{
  "vocab_size": 2859,
  "attn_scale": 0.196,
  "init": "trunc",
  "learning_rate": 0.0126,
  "lr_head": 0.00405,
  "schedule": "wsd",
  "decay_fraction": 0.745,
  "doc_mask": true,
  "dataset": "wikipedia_en"
}
Each number is 128 + 32 x the weight over its row's rms, rounded and kept within 0 to 255. Layers, rows and columns count from 0. The size above them is the row's rms in percent of the matrix's.

# layer 4 MLP up, 768x192, rms 0.141, rows 222-274, columns 64-127
size [101 110  89 109 101  95 105 100  97  98  94  95  91  97 105 101  98 107 101  98 101  92 101 108  99 103  91  99 118 106 114  98  92 101 100  26 104  90  95  98  89 107 103 104  94 100 104 103 108  93  97  95  94]
[[141 158 101 101 179 142 108 138  95  90  97  43 170  83  97  59 109 157 161  93 109 105 139 151 140 123 154  75 118 110 145 145 113  70 142 104 141  95 140 112 118 146 133 125 104  86  48 117 139  92 137 157 117 144 110 103 196 181  76  86 127 161 153 125]
 [110 127  98 137 144  90 141 149 121 130 154  39 148 126 112 155 144 116 146 102 136 120  80 135 165 179 138 157 149  96 121  90 162 148 118 133  98 146  60 145 167 103 112 175 149 134  80  90 204  84 119 137 109 156 136 149 147 106 141 150  89 155 179 134]
 [ 86  95 107 102  68 131 132  99 174  89 107 126 151  89  87 127 109 124 150 149 141 160 118 108 141 124 129  94  92 152 133 171 156 148 125 116  97 144 162  84  99  93  96 116  78 149 113 148 120 160 135 119 122 160 165 117 169 174 148 122 116 125  72 124]
 [111 152 139 170  99 138  45 133 124 146  69 144  86 122 103 103 108 126 120 123 152 116 137  56 153  99 104 112  88 105 104 179  99 115 160 105 123  93 139 142 108 139 139  94  67 143 147 132 167 134  71 141 151  92  98 223 172 165 143  73 154 151  99  89]
 [ 92 100 149 143 124 102  89 183 205  75 145 130  83 138 143 113 130  81 103 122 133 127 109 151 141 119  88  71 143 159 115  55 134 132 154 118 124 141  95 136 131 169 125 124 138 118 163  96 132 141 134 139 123 122 113 122 145 157  89  93 121 115 165 141]
 [179 117 112 145 107 199 147 107 159  97 110 145 165 108 127  35 103 125 124 147  88 100 101 188 139 149 108 152 115 136 134 151 110 146 136 137 118  85 178  92 116 118 148 146 224  91 152 102 151 118 166  85 191 160 224 101 112 128 115 184 166 136 119 146]
 [105 128 154 169 126  80 129 157 232  89 140 119 142 205 157  90  82 114  97 125 159 117 101  99 152 152 173 128 101  99 129 133  84 169 115 103 145 121 136 109  93 140  91 129 122  68 127 142 129 161 160  91 121 179  76  90 146 179 118 180 162 144 126 131]
 [121 139 157 225 126 124 142 131 113 141 121 148 109 143 166 132 121 138  95 150  97 121 130 156 137 126 106 166 121  83  79  93  48 153 159 105 172 104 137 106 132 153 119 135 146 113 168 165 126 171 144  90 132 136 155  97 139  46 206 107 102  96  85 117]
 [140 128 142 117  68 116  97 126 119  95 114 159 115 157  86 163 122 162 134 133 167 104 129 126 100  99 171 143 146  98 221  91  83  97 130 135 159 106 147  96 185 129 172 156 198  79  63 110 103  84 172 145  92 145  53 169 105  75 121 188 181 133 147  87]
 [100 150 125 118  70 133 156 129  91 175 108 176 139  95 133 146  65 124 168 122 149  71  78  68  75 132 153  81 139 185 148 106 111 160 116  97 107 113 157 110  91 145 159 148 136 134 113 123 147  85 176 114 122 143 190 113  55 145  89 150 175 152 147  68]
 [112  93 115 188 120 150 158  93 189 107 114 124 134  89 148 127 144 101 127 148 158 115 153 166 109 174 157 109 194 120 130  59  87 146 121 233 145 160 107 137  57 145 144 119 177 127 168 150 140 172  62  94  87 127 102  69 140 128 114 114 166 108 168  81]
 [169 128 132 107 162 143  81 163  83 150 105 181 127 135 118 143 164 204  99  97 193  66 131  95 117 169 147 165 143 132 141  89 171 100 161 155  36 101 134 192 147 126 101 123 141 174 135  84  94 120 144 111 153 115 132 111 126 140 126 145  97 120  75 173]
 [123 175 137 109 192 128 122  85  88 154 114 109 120 140 146 157 179 140 136 101  87 102 154 121  63 118 117 144 128 124 136 182 177  55 155 147 142 159  90 174 120 123 111 115 120 202 132 158 124  54 122 113 204 111 165  70  92  97 108  63 102 144 158  94]
 [132 109 148 155  76 121 105 113 133 157 113 174 128 142 121 143 133 124 171 125 211 135 122 173  74 186 100 175 137 148 111 151 135 153 159 117 126  89 139 153 103 196 108 100 120 134 153 100 105 126 116 141 122  88 108 123  97 168 129 123 153 139 160  88]
 [128 160 153 106 119 141  79 144 103  99 200 146 150 138 140 157 137 128  83 166 157 116 108 132 135 122 135 179 171 106 124  70 138 136 124  76 134  68 162  97 147  96 109 119 133 136 114  93  41 140 164 170 187 127 130 109 120  66 140 150 139 107 145 140]
 [121 110 155  97 127 194 151 183 152  73 117 157  96  82  91 122 152 128  86 150 102 136 129 145 133 178 157  89 122 155 157  96  93  91 167 117 138  74 156 154 172  97 102 131  96 155 138  84 142 201  85 105 125 104 127 108 119  90 112 167 123 114 150 111]
 [ 82 131 105 172  98  89  73 161  52  98 130 202 167 151 121 110 181 180  89 110 124 116 119  91  88 134  92 115 126 181 148  65 152 142  95  86  84  78 176 120  92 125 140  89 121 135 127  58 177  98 129 145 175  98 144 107 132 208  88 155 160 129 160  44]
 [146 130 129  78  94 141 135 153  25  98 154  64 173  90 185 175  98 190  66 114 120 116  71 110 196 134 178  97 139 152 106 154 131 129 113  98  94 113 159 132 153 125 115 108 197 169 164 154 123 122 119 145 127 121 164  97 179  99 169 132 118 125 179  95]
 [154  95 159 152 151 189  97  61 125 154  78 136 131  66 110 126  88 101 105 172 125 155 140 161 147 150 171 138 185  84 110 133 161 158 130 158 175 140 138 161 149 115 138 136 153 118  78 130 110 104 167 119 111  92 125  88 124  81 152 152 133 156 135 144]
 [151 179 120 162 148 144 107  81 143 127 101 137 121 121 192 141 156  53 141 122 143 130 157 174  82 153 112  91 181 137  59 122 110  82 129 161 177 103 173 194 168 172 141 138 160 168  82  25 134 120  67  65 126 162 152 143 159 146 178 172  69 138 195 125]
 [117 122 110 151  98 137  79 188 158 218 141  98 145 103  79 170 127 178  93  71  93 145 147 169 120 113  98 101 125 129 210 162 112 114  82  93 118 154 140 140 124 153  69  75 163 139 138 109 111 123 127 117 122 152 108 107 140  91 172 160  95 120 117 127]
 [182 168 126 168  91  94 162 164 151 174 160 115 124 109 124  70 139  89 132 107  86 106 205 103 130 146 101 118 182 122  82 104  83  88 162 125 128 159 134 136 177 185 148 128  78 173  74 125 117 198 168  82 186 122 145 168 122 133 140 133 151 141 143 174]
 [173 114 145 105 157 104 162 127 149 144 128 134 165 126 115 105 120 149 130 151 159 142 146 156 108 203 146 144  99 191  90  72 178 130 115 132 113 118 141  72 142 110  77 178 161 109 145 114  99 124 134 149 139  99 210 140  77 146 109 127 131 150 159 170]
 [124 106 164  58 127 109 119 168 125 100 148 124 161 161 158 123 109 133 160  94 125 149 148 106 134 132 123 167 164 146  55 134 130 128 123 149 104  71  75 145 187 163 157 112 181  69  54  81  99 103 103 183 178 173 116  82 111 149 167 177 106 121 151 134]
 [130 110 110 106 163 128 181 147 167  71 125 130  91  68 162 139 127 110 157 158  92 166 146 219 117 170 113 173 148 150 120 153 136  90 163 140 126 133 152 108 100 124 151 132 134 146 112 108 125 185 193 163 126 113 120 113 142  41 116 119  90  47 135 121]
 [116 115  97 151 137  65  99 155 120  96 111 160 187  96 100 137 137 142 161 109 135 138 156 163  92 150  70 120 124 124  99 130 131 144  69 133 138 189  87 200 140  75  78 117  88 120 127 167 165 143 147 139 140 181 156 127 166 129 181 122 137 126 165 148]
 [130  96 154 179 143 110 161 128 123  83  94 121 142 140 100 153 206 171 158 154 107 185 131 100 129  96 110 142 105  65 110 148  82  98 171 151 149 161  93 138  95 188 124  90 174 193  97 161  80 154 178 158 104 178 151 102 124 139 165 127 177  97 128 101]
 [191 149 119 132 118  60 162 144  99 113 149 106 119  95 201 113 125 188  99 153 123 139 158  86 162 186 110  28 101 134 147 167  99 168 126  62 177 103 142 104 109 100 135 144 113 133 109 132 121 155 138 132 180 124 128 168 141 141 148 117 120 109  95 205]
 [ 98  74 177 153 148 126 140 132 158 171  71  33 116  99 179 136 105 156 117 140  95 113 149 141 180 165 152 168 140 154  75 105 136 185 133  97 111 119 150 141 102  88 136  96 114 120 141 113 113 127 127 113 156 117 112  96 178 113 177 160  32 112 154 125]
 [ 97 150 129 192 204 181 177  92 121 111 127 117 140 126 116 181 100  66  95 103 149 130 156 127  83 121 158  88 110 135 105 114 155 111 107 144  71 131 135 153 133 108 206 127 170 158 178 120  73  93 193 166 142 137 143  76 139 102  83 192 170 120 137 114]
 [ 86 114 143 120 127 141 125 143 152 132 139  97 134 109 185 135  99  78 112 123  39 133 119 211 109  84  81 199  98 137 172 107  88 153 135 103  92 109 147 181 135 112 144 103 149 164 145 102  63 100  64 192 195  83 191 162 148  71 165 146 147 134  89 156]
 [103  99 166  72 132 161 150 130 127 115 133 114  80 213 109 124 188  83  91 118 102 134 172 111 184 126 129 135 140 124 128 137  57 174 110  95 146  64 116 161 160  94 129 202 114 119 160  97 169 127 113 116 163 168 153 150 111 149  45 144 114  59  94 122]
 [ 94 126 106 199 121  93 145 140 157 122  55 113 101 153  93 147 117 124 134 175 148 172 100 100 176 144 132  75 124 135 161 114 174  68 113 136 170 129 164 143 173 130 125 174 123  94 148  97 101  83 135  65 163 127 166 150 111 164 122 138 149 104 150 161]
 [ 99 124 164  61 110 123 152 107 109 201 184  43 171 172 237 137 164 113 123  97 169 115 190 145 140 150 121  88  89 136 144 122 128 131 150 153 203 129  69 124 106  96 168 168 134 119 121 103 128  74 133 127 124 114 100 115 118 145 152 124 151 157 134 153]
 [152 128 151  76 133 136  88  80 155  78 155 120 108 129 111  91 115 198  77 102 144 116 137 104  88  93  91 148 146  99 155 113 100 128 141 149 107 136  93  55 125 113 134 136 150  71  89 176  77 100 146 137 155 157 203 189 125 142 134 142 108 164 182 127]
 [151 125 161 147  89  99 133 116 177 110  81 101 156 127 207 186 113 125 145 122 123 133 151  97  80 145  92 115 118 146 144 198  63 139 198 170 135 176 165 129 152  42 154 160 136 126 136 141 170 150  97 143 128 183 181 177 140 131 159 161 168  96 138  65]
 [125 145 138 151  92 180 125 100 123  98 135  96 143 109  95 100 124  70 105 122 119  70 116 124 162 111  97 126 176 141 137  80 128 115 147 131 166 181  88 120 154 120  62 144 123 151 156  92 178 147 139 133 147 116 117 147 206  97 117 162 113 110 108 113]
 [192 109 119  61 139 144 180 134 118 127  99 106 127 130 175  74 152 118 115 143 121 125 140  94 166 150 113 110 113 156 125 116 139 191 163 129  73 172 145  87 139 205 104 123 151 105 156 131 211 139 158 119 131 162 100  79 127 181 153 134 122 143 179  92]
 [182 138 118 153  99 145 118 111 138  97 175 174  97 115 148 112 111 134 138 138 115 111 195 147 133 128 158 132 152 151 127 127 116  87 133 187 127  85 109 119 120 135 150 160 189 152 141  97  87 119 113 131 114 150 132  68  72 166 120 160 128 112 140 140]
 [155 142  82 104 150  98 113 133 160 137  95 132 161 105 152 129 131  69  97 155 138  91 152  69 146 122  95 134 127 143 124 118 164 144  96 159 199 100 138 142 132 152 146  66 104 145 128 120 196 123 179 109 112 100  75 120 132  88 173 123 113 112  98 119]
 [169  70 125 157 119 174 126 160 153 125 148 152 166 126 170  89 121  59 128 110 169 101 164 116 129 100 145 164 164  87  97 144 169 198  80  93 131 186  96 139 185 154 125  73  97 135 161  79 137 137  77 119 127  75 108 113  99  91 158 170 147 135  94 132]
 [107 144 130 170 192 149  94  91 104 147 202 115  93 124 133 104 124  95 173 116 163 157 176 107 110 162 157  91 152 167 138 119 120  90 116  80 149  64 113 105 126 139 109  61 125 138 107 181 123 127 177 195 153 123 112 110 148 134 141 149 127 155 147  98]
 [150 170  97 127 114 173 129 146 181 149 110  49 185 106 169 159 116 138  87 152 133 139 126  95 119 143 105 125 101  66  92  69  93 135 154  97 135 177 137 112  68 160 124 115 100 137 148 104  74 152 143 140 153 145 183 154 136 169 152 103 129  84 153 102]
 [142 103 178 139 146 191 114 105  85 142 122 129  76 161 122 129 141 180 169  89 112 130  74  81 135 105 129  87  41 103 164 115  64 110 152 179 158  92 165 163 171 135 150 130 111 147  98 101  74 137  89 119 166 172 154  75 124 117 143 160 111 191 135 136]
 [124 123 159 101 114  81 142 105 158 139  96 122 134 108 145 113 127  84 124 188 171 160 134  83 116 152 127 186 165 104 106 172 122  97 114  96  95 137 106 126 114 219 132 126 187 116  52 128 196 114  98 108 126 199  95  88 167 106 173 118 174 163 154  72]
 [153 143 192 138 136 118  88 157 143  81  85 128 153 122 144 138 106 167  82 112 173 145  87 161 127 162 112 132 154 165 138 136 115 163 170 129 107 192  98  95 132  98 216 132 167  99  88 148 127 104 117 138 186 120 154 101 105 101 202  56 119  86 123 120]
 [140 119 174 136 116 132 111  96 112 104 107 118 152 122 133  91 134 122 158 148 151 122 154 109 124 115 113 141  86 144 105 143 133 150  86  71  83 156  76 139 145 174 147 149 117 186 136 144 106 118 120 179 146  97 166 144 210  78  88  95  66 129 118  88]
 [177 127 116 106 127 171 132  67  68 147 110  90  78 146 143 128 123 127 144 182  97 172 149 161 137 127 170 156 108 108 114  86 114 106 162 176  96 107 156 164 197  92 118  94 192 102 211 124 124  95 190  96 128 183 189  67  86 169 121 166 148 122 151  88]
 [121 109 166 105 222  89 132 191 154 107 130  96 105 121 147 163 222 151 144 102  75 144 122 172 124 131 139 125 104 126 104  99 175  89 101 134 139 116  90  88  81 160 212 117 155  98  98 130 136 141 186 167 148 147 132 108  88  88 142 157 114 111 108 109]
 [123 148 139  59 133  59 155 121 170 223 129 146 162 117 103 167 125  77  64 111 115  73 140  85 109 154 123  86  83 185  96 131 130 148 144 144 136 143  98 148 111 110 131 129  94 144 131 143  81 160 103 113 134 173 123 170 131 168 163 109 135  92 111 128]
 [193 103 144 142 128 120 111 102  86  91 151  84 144 140 114 217  83  73 101  53 132 124  88 128 132  82 151 140 147 111 125 122  91  93 133 162 141 181  83  82 158  83 184 177  89 168 124 145 136 136 131 144 127 180 123 113 209  94 122 118 113 124 144 121]
 [104 154 126 112 135 187 126 112  71 140 116 150  91 135 155 196 157 151 115 173 140 192 112 105 146 197 112 144 138 147 126  93 155 134 147  88 121 103 135 109 202  83 107 174 125 160 154 127 147 169 121 155  92 175 159 119 107 117 107 165 150  58 175 126]
 [ 74 155 121 156 108 136 142 166  95 144 120 172 133 133 138 123  68  81 145 146 110 126 144 125 128 133 188 108 118  41 104 129 150 104 157 164 116 123 129  86 132 216 152  73 161 124 105 121 105 117 105 143 121 114  37  88  98 139 203 159 135 119 134 111]]
# layer 4 MLP down (transposed), 768x192, rms 0.0692, rows 222-273, columns 64-127
size [102 102  93 101 105  97 100 101  97  94  93 101 101 102 106 103 104 101  98  95 103  97  97 102 100 102 104  94 106 103 109  99 101  98 106  42  98  91  97 100  96 103 104 104  94  97 101 104 106  97  98  93]
[[155 156  92 103 130 157 123 117 143  64 197 152 126  56 149 158 207 135 140 110 161 105  81 146 106 135 107 105 184  92 149 191 114  93  97  98 145 117 189 114 123 151 146 145 104  85 136 146 144 124 151 141 101 102 161 158 185 116  89 106  77 109  87 152]
 [132 101 108 171 153 102 130 120 160  83 106  98 138 139 148 132 121  79 206 136  90 160 143 145 130 111 110 127 174 102 158 141 205  77 112 126 170 107 145 189 174 137  78 152 184 117  84 109 164 169 114 135  54 152 133 133 122 108 164 110 180 151 114  85]
 [103 109  78 136 117 124 105 138 111 194 139  56 102  85 146  98 170 136  81 157 155 129  81 144  72 141 160 123 100 157  58 160 136 105 150 163 123 144 159  87 165 210 135 134 118 150 203 112 134 147 149 128 123  90 157 116 188 120  69 157 101 176  85 186]
 [121 155 132  94 133 100 137 163  73  93 183 122 160 153 167 131 162  80 137 138 124 147 132 157 146 151 148  81 179  93  92  97 134 119  99  70 188 172 140 159 148 112 183 166 129  90 141 123 121 145 166 150 135 154 137 121 132 114 108 134 148 180 122 151]
 [124 119  75 109  91  84 139  73  54 154 118 153 181 109 109  99  98 157 102 134 136  80 181 182 179 132 157 143 156 158 110 130 118 103 159 116 128  52 138  98  94 112 136 135 124 151 115 146 109  90  78 153 133 101 101  70 121 153  92 154 167 168 143 142]
 [183 150 118 111 130 136 142 153 135  79 124 152 105 108 168 129  92  84 111 123 172  98 127 150 152 111 109 117 141 190 163 100 145 138 110 132 121 108 132 100 147 180 144  87 187 156 104 165 117 125  90  71 131  82 119 131 165 131 157  69 148 107 116 137]
 [138  98 112 195 170 177 143  86 177 136 117 138 182 152 138 116  71 137  87  89  50 205  75 181 107 123 115 116 103 123 183 103  83 155 120 115 126  70 122 133 156 172 151 196 138 162 148 142 145 142 172 137 174 124 183 110 127 150 141  98 152 123 100 162]
 [ 83 128 136  88 112 104 136 166 166  48 161  61 181 171 158 141 190 141 105  94 126 142 119 124  97 141 154 114 132 151 135  79 113 116 122 115 155  67 139 124 156 105 140  94 102 134 153 122 132 155  70 129 104 145 122 116 111 111 127  85 196 131 136  82]
 [125  92 159 107 176 113 126 120 158  79 142 116 134 142 115 128 160 114 178 180 163 153 170 162 125  81 126 137 134 167 125 123 139 157 110  81 112  54  74  80 190 141 112 111 126 128 125 123 150 147  89 152 127  46 137 155 163 139 103 145  75 149 139 128]
 [148 123 174 156 132 113 119 152  89  80 152  99 133 184 140 145 116  69 116 144 102 139  92  77 151  78  97 118 201 112  99  83 153  94 139 159 107  91 113 156 110 130 178 169 140 175  70 227  84 115 173 114 163 157 104 127 106 153 116 100  90 130 163 168]
 [163 222 173 101 123 162 136 130 127 104 146 100 129 112 106 179 128  93  80  93  90 181 116 178 128 153 197 152 174 128 121  80 127  95  71 133  87  79 135 107  34 126 110 181 146 118 170 218 117 135 125 136  73 133 120  92 114 142 127 126 106 115 120 143]
 [102  69 142 112  71  92 144 183  88 100 113 161 136 158 114 210 123  87 105 103 121 146 101 142 189 133  95 126 159 145  64 121 136 181  71 197  97  94 135  85 106  35 125 148  80 162 156 101 120 134  55 100 126 149 107 155 115 196 165 135 174 117 126 129]
 [151 106 128 115 138 130 163 123 149  75 103  97 147  89 126 141 134 131 150 142 100 136 103 109 152  96 138 206 160 127 109 126 154  92 106 148 142 160 108 178  81 138  96 108 117 112  92 167  48 137 145 134 167 132 141  98 116  77 240  93 156 152 134 105]
 [163 149  79 134 115 158 114 152 101  84 113 174 110  79 169 132 161 152 145 130 109 122 202 139 132 102 169  92 115 115 121  89 111 125 130  33 106 110 169 108  81  94 102 107 143  87 160  89 179 164 135 127 177 142 189 141  78 158 138  60 176 145 137 107]
 [127 120  95 126 117 133 128 135 100 119 157 112 175 139 151 129 163 136  76 106 162 128  79 157  28 136  86  70 135  49  83 176 113  74 170  74 116 152 101 112 115 185  99 152 103 167 170 102 158 160 101 162 163 119 121 109 115 161  61  85 123 158 185 125]
 [114 126 167  95 114  90 122 145  71 206 174 119 149  77 153 130 148 126 197  98 127 157 133 122  90 121  97 120 110  95 116 117 180 179 130 130 140 164  98 132  76 145 129 152 112 167  64 117  82 132 143 141 101 109 164  99 170 162  85 156 172  99 129 155]
 [131 127 140 163 125 128 130 159 161 156 175 130 120 133 135  76 122 152  81 132 131  68 131 118 123  91 106 166 123 157 165  28 142 131 155  97 185  64 162  78  91 141 147 158 127 188 111 111 159  82 144  29 119 148 113 154 128 123 115 165 130 130 172 142]
 [142  93 133 188  84 141 130 218 116 113 113 138 139 124  82 112 114 176 164 114 139 143 155  99 120 136  86 141 134 106 152  60 174 131 130  92  94  99 146 106 141 153 117 124 105 126 169  78 155 165 155 149 114 163 107 157 106 161 131 143 172  83  96 143]
 [153 126  64 136  85 110 107 135 105 129 120 176  76 133  73 113 143 145 164 139 108 106  45 130  78 143 148 103 181 164 143  94 157 165 155 144 122 135 202 100 100 110  91 117 122 131 128 113 121 130 172 124 140 135 117  70 127 121 110  20 134 154 115 145]
 [ 94 108 119 129  89  98 151 161 170  57 125 139 121 135  91 155 114  55 139 135 137 138 133  96 117 123 110  94 117  91 189 121 142 141  98 138 160 115 142 109 139 177 143 157 172 124 118 180 142  93 109  95 137 120 149 141  20 171 158 134 170 109 126 101]
 [137  82  69 133 129 118 101 104 161 141 102  76 165   1  79 138 130 180 124 153 128 118 153 130  98  96  98 126 114 150 170 104 157 130 104 141 101 167 106 112 158 137  51 149  93 135 102 114 130 134 154 133 179 142 117 151 156 130 147  84 144 122 152 214]
 [ 60 151 148 187  86 127 122 134 144 166 144 129 115 168  95  33 153 132 144  82 178 143 161 110 170  86  64 197 100  88 163 112 131 149 142  56  93 168 115 118 125 180 157 103 105 125 110 109  73 168  91  90  83  96 185 159  85 169  74 103 154 141 159 130]
 [147 120 109  74 105  70 135 141 112 146 132 137 168 162 121 139 111  94 129 190 145 122 147 115 136 119 148 161  39 135 103 140 140  81 109  62 151 103 144 157 158 139  81 168 127 106 173  94  86  77 112 117 156 156 140 131 140 164 130 141 128 141  78 113]
 [ 94 147 130 109 107  94 190 141 176  91 167 130 126  99 114 145  57  81 134 126 137 144 105 123  99 102 152 132 153 120 160 116 121 141 154 130 116 149 110 118  75 131 134 126 104 131  73 108 179 156 103 114 187 114 130 103 129 125 117 193 200 194 115 176]
 [102 140  96  65 117 127 107 170 231 151 138 121 110 132  80 174 131 135 185 131 100 148  91 194  97 126  96 159  98 138 151 172 133  96 113 111 110  79 154 122 141 105 153 169 125 149 121  92 105 150 112  97 107 183 152 133 178  97 169 143 140 138 141  72]
 [ 81 119 148 195  92 141  84 147 140  85 122 125 159  64 168 121 162 190 115 126 194 130 138 161 111 129 107  66 127 123  71 126 148 150 139 135 103 156  62 118 133 113  81 109 175 139 149 108  87 119  91 159 175 119 113  86 180 157 170 158  71 124 130 129]
 [ 89 138 149 163 160 109 112 156 110  86 119 138 164 158 136 157 138 134 122 149 193 138 129  84 155 118 137  89 131 115 136 145 130  95 120 149  92 118 150  95  90 138 110  81 147 188  71 164 132 127 161 155 140 168  99 161 116  49 137 106  88  96  65 149]
 [127 142 161 161 157 145 156 150 147 133 133 205 134 123 140 116  41 111 126 126 108 136 158  99 124 111 152 172  85 173 128 102 184  97 122 165 132 119  97 172  90 195 119  99 120 199 110 103 112 118 112 166 123 176  61 127  14  66 107 164 116 160 165 168]
 [ 90  88  95 169 178 122 168 122 126 118 135 167 149 157 103 140 139 147 129 111 141 115 110 110 153 168 198 134 190 117  82  69 124 143 111 161 107 111 131 136 122 133 143 118 161  79 102 132 147 136 157 124 142 173 112 152 162 121 103 111 132 126 184  75]
 [115 112 119 149 116 200 149 106  98  88 119 138 114 124 109 188  99  75 100 132 167 141 172 105  93 178 171 155 106 130  85 120 142 165 142 121 191 132 124 121  91 140 156 129 139 126 148 100 179 109 119  84 159 138 143  76  91 144 163 118  56 129 117 206]
 [180 137 136 136  77 161 104 107 130 162 100 173 122 105 147 165 105 148 108 130  67 121 181 163 126 124  99 150 144 111 113 175 168 125 123 173 168  90  74 100 149 186 112 106 148 172 177 144 146 138 155 119 126 113  91 156  74 133 106 198  99 100 139 124]
 [162 121 181 121 169 184  83 135 129 149 130 117 139 189 124 105 158 131  99 118  97 158 122  68 156  91 129 114 122 151  88 152 132  60 121 154 122 164 171 132 179 171 108 123 106 120 122 131 159 104 102 131 107 156 128 151 119  83  91 102  77 132 179 175]
 [117 140 132 123 135 158 165 143 142 140 138 122 130 162 130 128 107  73 194 156  88 149  80 147 185 111 103  89 116 134  73 129 152 122  80 190 156 167 170 116 105  86 120 105 123 150 147 129  93 178 108  72 111 156 123 133 126 114 128 115 162 175 176 130]
 [113 134  88 152 126 117 121  83 123 161 167  74 139 130 180 155 150  82 145 156 153 118 178 124 133 106 149 144 128 181 104 133 133 118 113 129 122 157  62 122 198 141 143 151 134 120  64 108 163 130  98 124 131 118 109 140 136  99 135 119 144 209 208  81]
 [ 90 129 104 161  92 183 125  47 191 149 112 160 130 124 134 147 150 106 140  99 123 150 147 106 114 166 158 140 103 137 154 119 100 136  46  87 123 101 148  45 183 153 190 122 137  67 130 132 145 108 172 119 107 159 100 149 141  31 171 137 173 112  96 123]
 [110 190  94 143 110 132 110 106  90 132 142 131 104 120  79 124 144  69 112 138 146  83 127 172 109 139 127  69 163 114  86 110 176  84 127 162 174 128 107 149 142 134 134 117 130 115  61 138 174  70 111  81 123  57 120 120 159 122  55 172 101 160 186 143]
 [ 99 153 171 144 142 132 107 125 140  94 103  97 138 145 137 126  85 108 116 154 188 144  92 144  83 101 135 211 178 163 200 119 192 113 119  98 159 159 140  99 138 149  90 151 131 115 121 175 128 159 140 127 117 162 140 121  69  96 188 189  64 104 127 110]
 [175 141 102 142 160 133 190 145  81 162 119 116 167 123 128  77 160 152 151  85 124 138 119 118 146  91 105 108 113 126 109  79 107 212  71  94 144 106 146 185 124 149  98  82 124 158 154 172 171 175 131  94 148 150 100 109  84 103 117  88 165 145 160 153]
 [146 168 143 168 115  89 110 146 141 119 165 117 114  71  94  79 149 172 113 182 171 109 140 163 127 122 144 122 163 142 152 116 145 110 161 113 107 162 140 145 117 105 126 148  73  45 129  85 133 164 125 126 126 118 110 139 138 122 206  97 109 150 153  99]
 [157 103 141 114 164  91 110 117 167 164 144 133  78 174 120 180 139 176 189  81 133 126 108 179  85 151 176 139 131 167 146 184 111 127 149 100  89 127 138 110  77  90  86 129 159 172 122 138 164 144  80  92 178  98  84 119 136  98 111 156  87 164 129 132]
 [100 157 145 134 131 134 105  89 105 154 128 156 178 140  76 136  86 172 162 134  77  97 126 177 155 128 108 163 102 137 132 134 126 100 126 130 124 165 164 122 169 123  79  90 121  93 125  95 124 153 143 146 134 119  92 163 116  95 109 108  60 120 157  84]
 [136 177 125 136 106 128 114 148 160  85 187 132 116 137  99 149 198 114 211 122 141  80 131  98 154 145 105 144 122  84 161 106 121 105 155 126 117 130  92 171 113 158 167 118  75 117  53  85 123  77 143 133 164 116 136 158 146 168 127  98 170 127 135 108]
 [141 202 143  88  73 101 169 124 117  94 112 127  65 141 123 157 169 168 157 114 128 110 146 159  76 104 120 131  97 114 171 103   7  76 147  86 145 142 116 126  80 133 108  56 107 159 109 126 128  74 168 153  99 161 168  85 112 181  78 137 129 159 111 164]
 [117 153 138 137 175 136 171 164 123 139 167 112 168 160 137  94 177 203 152 140  99  94 116 125 116 123  90 111 143 130 116 143 138 124 147 132 157 148 133  62  78  92 154 131 166 167 130 148  89 177 180 187 107 139 101 109  94  95 136 134  93 148 142 127]
 [ 70 137 101  93 137  64 138  98 212 116 113  67  43 101 143  97 167 109 105 130 150 161  83 128 137 135 109  96 110 128 134  59  97 186 105 110 135 142 139 132  91 167 125 161 209 130 163 209 145 103 147 102 110 156 134 113 112 193 125 109 160 205 108  78]
 [112 147 129 149  94 152 177 168 124 107 160 138 160  92 133 120 153 135 159 222 140 130 121 166 163 148 158 128 148 118 145 117 129 189 107 124 151  79 120 166 142 120 132  76 116 121 174 139 123  47  78 131  98 143 158 106 150 135  95 137  66 120 140 158]
 [137  73 157 105 142 192 119 131 119 131 168 195 173 101  97 140 161 140  19 119 123 166 179 116 161  59 135 201 124 104  49 126 142 154 153 130 145 112 157 118 134 146 179 142 127 118 126 134 142 164 148 167 163 101 180 127 172 170 112  78 110 103 143 146]
 [128 122 169 189 114 177  79  73  93 197 170 136 114  86 159 120 127 220 192  76 117 129 116 135  87  98 120 131 132 123 124 154 140 146 155 123 116 117  22 158 105  74 131 114 139 149 123 138 132  95  96 152  94 132  72 118 101 114  68 105 136 148  87 165]
 [ 77 113 190 164  71 151 102 139 145 101 193 132  96  97 174  39 153  80 153 107 104 150 198 184  88 153  65  97 139 149 137  97 129 107 138 154 119 122 118 115 143 144 154 127 143 143 103 179 127 131 101 139 157 156 150 123 119  93 122 110  71 174 158 179]
 [137 176 100 108  99 142 124 157 160 179 157 120 153 124  60  89 119  78 140  98  73 180 103 107  93 130 149 121 168 221 103 151 135 141  89 125 120 134  84 133 106 136 191 141 135 153  53 127 130 161  96 101 154 139  75 129 172 172 167  95 104 151 115 114]
 [178 143 129 128  52 138  87 120 136 166 150 158 128 187 121 160 149 141 108 187 133 156 187  99  91 166 172  82 142 134 135 132 106 138 165  94 100  88  78 145 122 107 144  96  67 151  76 120 161 144 136  82 128 183 128 126 148 148 170 108  88 166 166 100]
 [ 95 165 131 110 127 122 103 166 158 148 110 197  50 139 151  76 121 158 145 121  74 127  86  97 149 103 151 116 135 142 102  81 168 149 165 141  97 117 147 128 164 111 158 101 157 122 126 123 144 132  94 126 141  86 135 170 113  95 141 127 116 150 143 140]]